Part of a small language model's weights: 5 heads of 128.
Each number is 128 + 24 x the weight over its row's rms, rounded and kept within 0 to 255. Layers, rows and columns count from 0. Numbers have three digits each. The size before them is the row's rms in percent of the matrix's.

# layer 7 attention output (transposed), 640x640, rms 0.0574, rows 210-235, columns 512-639
119:127152139154116132132149135198114174117120134141124121115177140159125127110144149150113106101139083132142104169166120143178150127128118126110137152126111149135143125126125116087140059129151132119141113111098097151119131119157095118128139130171145081103126110114115120154120104104116129113096158149134131101128153181107101117108115150093098117150131124124147079141092119111155195122139
121:127128129135128130126144112145141089151156113106152117084124089134150143141183130124148159117169126177200110142080123133150098095134129123119162109114124113143103082193128125115123146107147116087117128127140131139111177145077157140127094197114115164147168156079123146137133121119100105138151149114140155131126138126155114084155131123142107152125106130144096123116072104175108162148129
119:137111149112140120104158098127127094158127109162185167124184141121132149149100157140080134136123104091120093089112115121102111135151132205131102148125125158125155108122125154133151127145129117147134154128120128178163143159089088083072106091162142138146181121137143118133165134115066138171140128138115152144127093128110123086114118090069117138144127136095160108143112096180131135126158
119:123122153122174102149143079151137163119103112118161079143134150132101120145131134158156120124103163124107122152158148103155121128155113123185146117137130141178137107129150120140117104077113162137123090119154135099100144163107137107110146086103132157128130103155108092161150133131194152113099123124091106104135153100096118142144111134134107119170126117152143150118134124157102107095116
120:131154130100111116177096161134120128124134144112148222138154155130149124126156150146154146156130130155126166138150133135118100144105111136092109173168135132086143112138061082141105146154130114159171140134156163145105133151138161118086142088152156143138139114127162162115170129172112121089152132088139125128106125124121106118193123113171118139125138105136126154101094091096126156110141
117:134151104114158170119164125091150138120127143140115207115119143102079144141138126131132121118124112151110153098141103149150106114126110103134163169156134119110175125175154130127158150099136142092161093110112118134158100139150123106107139125105099155141129157141139114130124167131136131139107128169150125133170134083122121152090123104109114145156135146140142105151201167133148146113124
122:198133138166119124113123111126122128155107132135063095144134092163091112142093143160151113146144096120143130147110134135158143125142139087123137135135124175079139119114143154122188125092157117128135110119138112080102174128107103140107143108075173152105167144140161137123130123159174090092117154125108151133084119097155110110112158150151113118157119103110125155119154168109101151146124
121:131100134115124156101134111110112165105106151143132136141136117168132137114132114147118132152127146122107120087118114125102108146114076120150169149112104156141095109116120114131123125103172119167107104159128133106142139103128130102140104076158145140098122126139142139102152144149095132096110139115112136140154110098126128103143069143109161145106161166117090112105148149158138160094142
118:107139111140106119116117138073139114178123109178130089130110123118122134132127144137101126081114138106114127134127115140157144131134114086079140128135104093130094137102123123095070111114145141137129151132132142152178100127129118126099102080116143138135140144132132104136143113091128087126093180122093129142147088131130117139138083147168133133182100067162150117124120139117141107125134
118:120088109086119122106131110092122180167174158159125156114107105169151100129129129118141086108152130083131094120152101132135151118088113132063090102157156074105133114134120127122130110109146125167136125136171161099115126108116161139131154178148115119128094155107075097112157133109126138115107148099125156120141149097185120124098138110120146092153134157119116137167140091124107103161152
123:104109147114141107131126131102173110164153132171105111121173121167111128181121119073200100122127146159132126142167116118144137129130110139155071147161094075095121138106092084151114129135192132166111067147101128126148115107103128137162150148176112120141150125145130138170084141098110122146113141139051063112134158133100137134147166125139107142141133076126117145112119096118124145121119
118:120101106108142115075145114095137073137141115114159131101125108168116107132150113123189137112107188114147114175105135116136152085149129111170101106173157099108112101179122114115153130128141115124124152130128096095181125151153134140096111132116114104162184101144111163137129143099160150161094150164096130150142117107109137110140082128110127152128155105132128127110164129121144141134139
117:106125126181147107126134137097118164104102083122094140123136115120082145160149119149148097087111121173120166101159148114092118101117099113147154113105119144160074111100116085152119156130129099106150139116122114101089137165101085111127125125103127102136099142139140174114156160133118116152133109163099183138145154130143096148117116186165111118133123142147116124136099154096169121093153
121:128111133146131172141124114098167112097118118115135147144134115101153143124122122130124132148119110112130119124176139115114125162137117092122105126154126154118155113114117162134161119131120106122119144105161114106174141120173122123166146129127111186107155148145113139145120161128094120140113151106125124100126147117101147068156135156176134142124109128064108110104103098127158079149181
120:121139131072152111128138100136174128139097106126094097126142134131157174134146148121154107128120165111122145171123119118126151111102126148095146138165124123149121116118118116113133129128122140147148127103114109123174132161171079102084106121150105122167088124160102114111135103120131135134127125138110091110140143129113120116117110126168125116108104157153115143117115127157146110084124
115:097102099113126121154108113167121109122160116111092145082104099144111125168116124138127131091104092135112119136137166104113124170165153139136106162142089137141109099118088144095157138109157135122142135145154121087161103145115146095140147125106137077125135158121124090095143175166159139111177111121110117137147106142122125148141128133116113148128127080165127123145130139111112165134124
119:173180146146113117130143113073150118118098110106132126119157169145125132111143145082097112086143161155141145094162127118109151167123161066195139117096122132141123118087078150136145132110067110114136189123137154122164169140105119157116142156165139187119115130150111105096123170129123148111145127098141120135132125124137101118120136112152115157166123122178184141132090100136134134152111
123:147132130118082208110095114162149107114125167141130134150168150105111102086123137069107154167130101126114084107153124168151088087127165164140122108124125154077099127091110142118120114088129125179120139117113132160130106113120088127184101107077133130128107118120150110126146117158135146140143159152132170152106111109099160111155132092111171089202096116094135122091107149106156122077151
118:124093153133142073120132136130122107090105135161147170137130096128119098129119085118153158139145157127131137181148112090141120087119110170129109163101182109111148136118113151146129116104134137150097183106122134085117152132116074106144146136161092117176167106152111111112107114083091159131145116134154100160120110124150134152156108131138115155132084111125129144148112125125148170151117
124:138157128133114160137155111155121124135145138119109098119155151112142152127115121125131112133152130179148123111105132114098143156155133145113118105159120115164125147149089127148100126140160123118137151127140129144124130176119114112070121182123143109160189142148077114138129092171128125097164178104097125076101168134113149077117113133147127145107160122117106096157153121129132146161116
123:130124119151141140140133146082088126160115150123121081117109145113148115100122079123113131184142168141128138069131106138137115125099119143151077093157145122148127108153111122144133113116158114138131105099092146126095159093115129152136148177123113120143148147106176091141115139120124111137134121128098129156141129134162121092113086138092124139151095165137103152083122161091135132151101
116:089179100128136076106104115119117131111117143126126123152133139138088109151134116088130120128117117124107128153144100130092137142109125141145108135117138145161106143105134133095158156127111109124134125142103082121115131153118132118093103126116142144130125142117181134126140110107133096123110128151137121111147138137110138133146178095102085136096075087112134136159127146129141130134094
118:123156080102099110091092147183112056163137121120128151066129157211121129171126124127149102082141124158129122126190114113130107110156117108129169111132107140106122096115133162111111151143159144086120136111139139172139083103121120116168133124150138164104118138122170115081108136157141142105112149129135108121085127130128108134099143129133123093110125100113137153126127131146118153159155
124:146139132084117109151138117218121202139121124123102118120132127118114126115113111161142126158131123100153162136170151162133153102163128085149125131147117132111119117116142142114127148123144095170123120114121120143137099140147148112144119113126128112107116104101151128169118116138121140134108106122095122200091119124097128075150160138104142157117089084106103111111160109156172153168110
119:109126097139153127117125121111137117134142126115177184139115173112114145076151139161152102155116144108121168135143099128157139143130167114113130098176114099113118127099132183113147138119130117083121081162079120124121141111168141111098130125118119108124115149137098146133138117164108140131121152140092134115102164147098139120145108137133115143113156174154142106107175119133151136119126
120:127117141167140141148146090158106142115161126145182108130155141096165125145123151138138149122108138111131142139163089146158164147107124130122119119114102104136105093125147159128131119152112145120167109112091135153126123140120120133124107108129144154143092080143072089114105126142144120148124113168066104113154095111144139109088139106128120105092165112118167100161141153128114145136122
# layer 7 attention value, 640x640, rms 0.0669, rows 211-235, columns 512-639
124:153148164120137119137124145124162117143115150137126131123128144122125085121129080108107065141142129119119155141100155118148129127171137150103137173105107092138115146111130085128105132203120153108089152124128144119133134113154140162209111164160116146160186155127129124164099075146125139114156106101187083129105121163109135156132134140138135104143152131137129121143140133141146114137122
123:120136117122145138128090111136110166099105121126077124133117121084154118082118161138100140157147130079145147136081112125118139101098126107127148100168136125160140129135144184126149113137139132108102111128119144107134119115077075154111069154126127151138177084148126165070110103121127140135124143098088112155158118125146100130119132137144118112074161118153142147158173152175125103115104
124:157082180092153135096110131149115174142137124166082143105105122184161153170132154133110116118090139159162163122127155152103112146122159109087101143129123162106149160091143160124166111097158186093146140135128054125119123090126124162172154105169103149102144171140106149125167169130108150129128124109140119131078158105145110152156136114118127088145144163158122109154118149147166117138118
123:113100158144159093098110106137161145117114115114164122068141110129013142112134145115131152094111139138136162156155136139127092135115157157158151078118133121104107146148146111141121122124066104151121132123127117152103152147125151120138116144156164120154114134140119133127120094123139125127073142117106177100077123147159163148092125165105178120143136123153147111116124156128139143140143
122:163130143144119106149147088138148138102088145142097114158148133136151114119132157146079122109136119089098134084098164114154090133103081160100098154107137155111115130120102150112129141088139124132131144103111165170170119140128166134101108097162127096157113115140085149154134135149152105103093159160088160097090202114134121137129126156084168091126140123127110139134132103134125087122150
124:076075084143119133126121111133157128141147093126136157135097151139093137132141146180118086086127146123132144125135175110112123127130139121101160110128138094171130136104113136133111124176166124149137145188156098094132062153123124124089144160128087113076100093153160174098091144150101135130149114126136165144139133131129115135142094135109153150138122100144126118142124154099116122124178
127:135120114132111129126165073147083128135126128123152095104150118131130147124080111165149120122125108145109084122102158126113101133170127126099134120093143150127108141127172125113087163096114172168108116112128111095120152082148110111137110154140118115153146135118098115147130117076120101147099131132130139101111137133153161139132145073134141111137147104107117166146113096136130136131114
121:103093158129134094173110127139137080147093128139107163118148142099100121121101139097094065144135110143120093142163126131130114093114151131122127112134115179123096108149164137106111113160114144112159102109101120097149170099135096116141100139157141151082124120125158147107134149132127121146113100149111177137112130154152149107102132125107148117125143153104110134181090103171161126116104
123:170172154121090149134147118153106106047140139126055159130130103098159091125151113108120167155088136132135148147174143167131162154107090120127194103094117128110155122100142160132147165158136150154112173093159133159147117174124136147119114102184103100146132155100141130109115135125078081149171146168114134136112085143128134132106134128148084087108132144150134121165061122142140128140163
127:157159107123100104147135095135112159131137147129132097131109132147121104122112128124166120110154179132137104133110111113139085102105127148147099094076074130160165094121130090135112091096118099123148132167113117143139157115165095167130137137060129122106122154137126052122132175109140099095107098091153120128166158109092127163080098150114099074103116167122117138153144116170095140134173
123:124138084130129114136123122159132171100145117157143111148110143148145127121140128103138178115118074154138127102165106152136117092109101123155108127121130105098103130119147094134109120108170088090097091091163137148078175160115143141129127151132121148136111114122112086105105087134146134148119153098152172170128121145165135145124164126107119108109139150132102137146125113144129112145146
120:178150160164116110127123123123160106129168148125146141145158099149164183120154154131105128121115133152118172143106135120125110080135151140120118130116138126163101104115148110118095125110104119127122095128107126115137105148110165127134127147102114138116151092151149150162109154179131107092113185123159117104078122118119139131098136108159065066113131116179143116133173133097080128101138
125:109142125114138171080153106107105119127116180147140107097121122119118098144115104118125177156084126132132106125131102087144147124129129151145142107171133094145127109120150151115127113120123174083154144162140098114168097151162141150126128150126134134086153143108167077177112163127113106111143090125152165109182133119164066164123140177096104131124114108128116159122156158120171160142127
125:151130092134085133159145144147128102094170099148142098141106126103114165100120146170154109130147186127116102138143132105126106123114133085142096138116142147093116149137141093106108125075143134150124121170118101126126172112102151114153119208161110108132149134139161142114156139157147158134130119125172132116106105196086114106152116171125146089163132105140121127125117150116071122118111
118:131136173153118100183106120125150126093128106096188133129142113112126078135153167116152122165120120130127131099111116126124126090136120145141160077136146118139145104088134149134104105099097143135117140135136133169137156144153151145197151102133140158095132090130181120145145107110108123148089136141138064147132127150149083129138114090114134125095104131132122161146106137158113121099084
125:131146095151137168099128144154145111095127187141150098149146149133096123168129127144097113154142140100090164124115109118135151149119064184117143149128137109133149133116098134134124140104159135149143068170163125132126136164110134159094103155107147141141112146131133130122124120127081146188152142083106110139177139128113191130141088165152138101143115130123137124120136129171171149143143
125:095128123169138114133160117116103132172157116126153108125108084134127139134105119106140107133171169151120174120147117109147123146125083147125118137119119093129134139096153129127117105135110085109115151123129131077144097133091150138130122136130140141113130124124106139111120089115167123136119181162135142061115134114152085105145109140089107085110130146173145137143114102103142123141143
119:109131134131137101130111139125085153090140130131121140168124105153231117148155144135138131175129110134123148136112126164147141121072118126127125105176122092109152129109144119136127101150123120151124119140168160130144095130142168126147122097104136138105140143160115124145167123150128124107106159125096133131086098153156113146118108131117150117137156158133117176166133162108118104107144
125:093124124138142088090138147121130129117124122141068148088138129141121143118088142179154135132121102125126105169145177160128110150132141115147122109138129113158144138093144163148123128169162071101134119148137136152150132143122145109120148144108172163133127135147150174137111140145097129123116138119164135128144130121120079166138157090108111164162094153084100174107134168138098153123110
128:149109091154145092148115122128080196108153105162124109158094137123151130140132127145164112129086102144134177110127155101130138117134132118111172125156095187132126131142147152139125076171124068122136113145093136127141154136131123124140134095109102144152145125073110149121130166111150132142132149098116069116136132098132141134190144180134122117152120075129130091099105151141098114107153
118:072149106147166152132150115121120101097105126139159091128089138156144104127131126145163141123107133097109138172114141107135111145136142114116120136151109127108127124149079099122148137130154170153159149185076141119114113112128159125116124131137122111094130123119114128144174168107106181127118065089140123161131137153121096128139112178126133100106133140137107144148122139146127152125114
123:108112130101134125166125076096077113110133132139074113133150115111102166123154186117105184144124155116132150155122095109117156090122133106123079108117146095147108100113133153130126162078112117136116105167097129112135092115126103159143099136102117115115150112096100109146109120100110131108132112085141108104136160152128172157104122110133093126132179175156120117145117128072138099111142
128:137137143140143090109121131109136166105144122141154140134092129136132157103140107081153148141059152147139103157095053130121156120127164103118126107079147086141110166121196136130127111089106134161135125141120122139141115108119112156109148138170134116112110121120116139094100149099137147090142158095113109115125127082117119135136093127150179136169128104179152174144124134168140136106103
124:084121121124110142122111112164161149125124150107132099152075151125134086163142136154139166107159142118127117122146163119145093084147117140099093151143130158104158107147076130148136152125149103127150167106148098134139126121149119162112108091128166141136136124160107123117110110149140103168142110138148118162145137096162118085083183120140169100156137170116126130128127118113173144125106
125:123099161089130092128111163181171147097111146196129155141123142144110129102102103130095114150137142130110162127082167113166133104144137110130161123101117126146128161150120105136112151127160155104128130126118136159151137095125097141133127144116105111093121090130113131142141161149136119131095178097134150120144144120139143123113143112128077163108139111147118146090118115079099149102103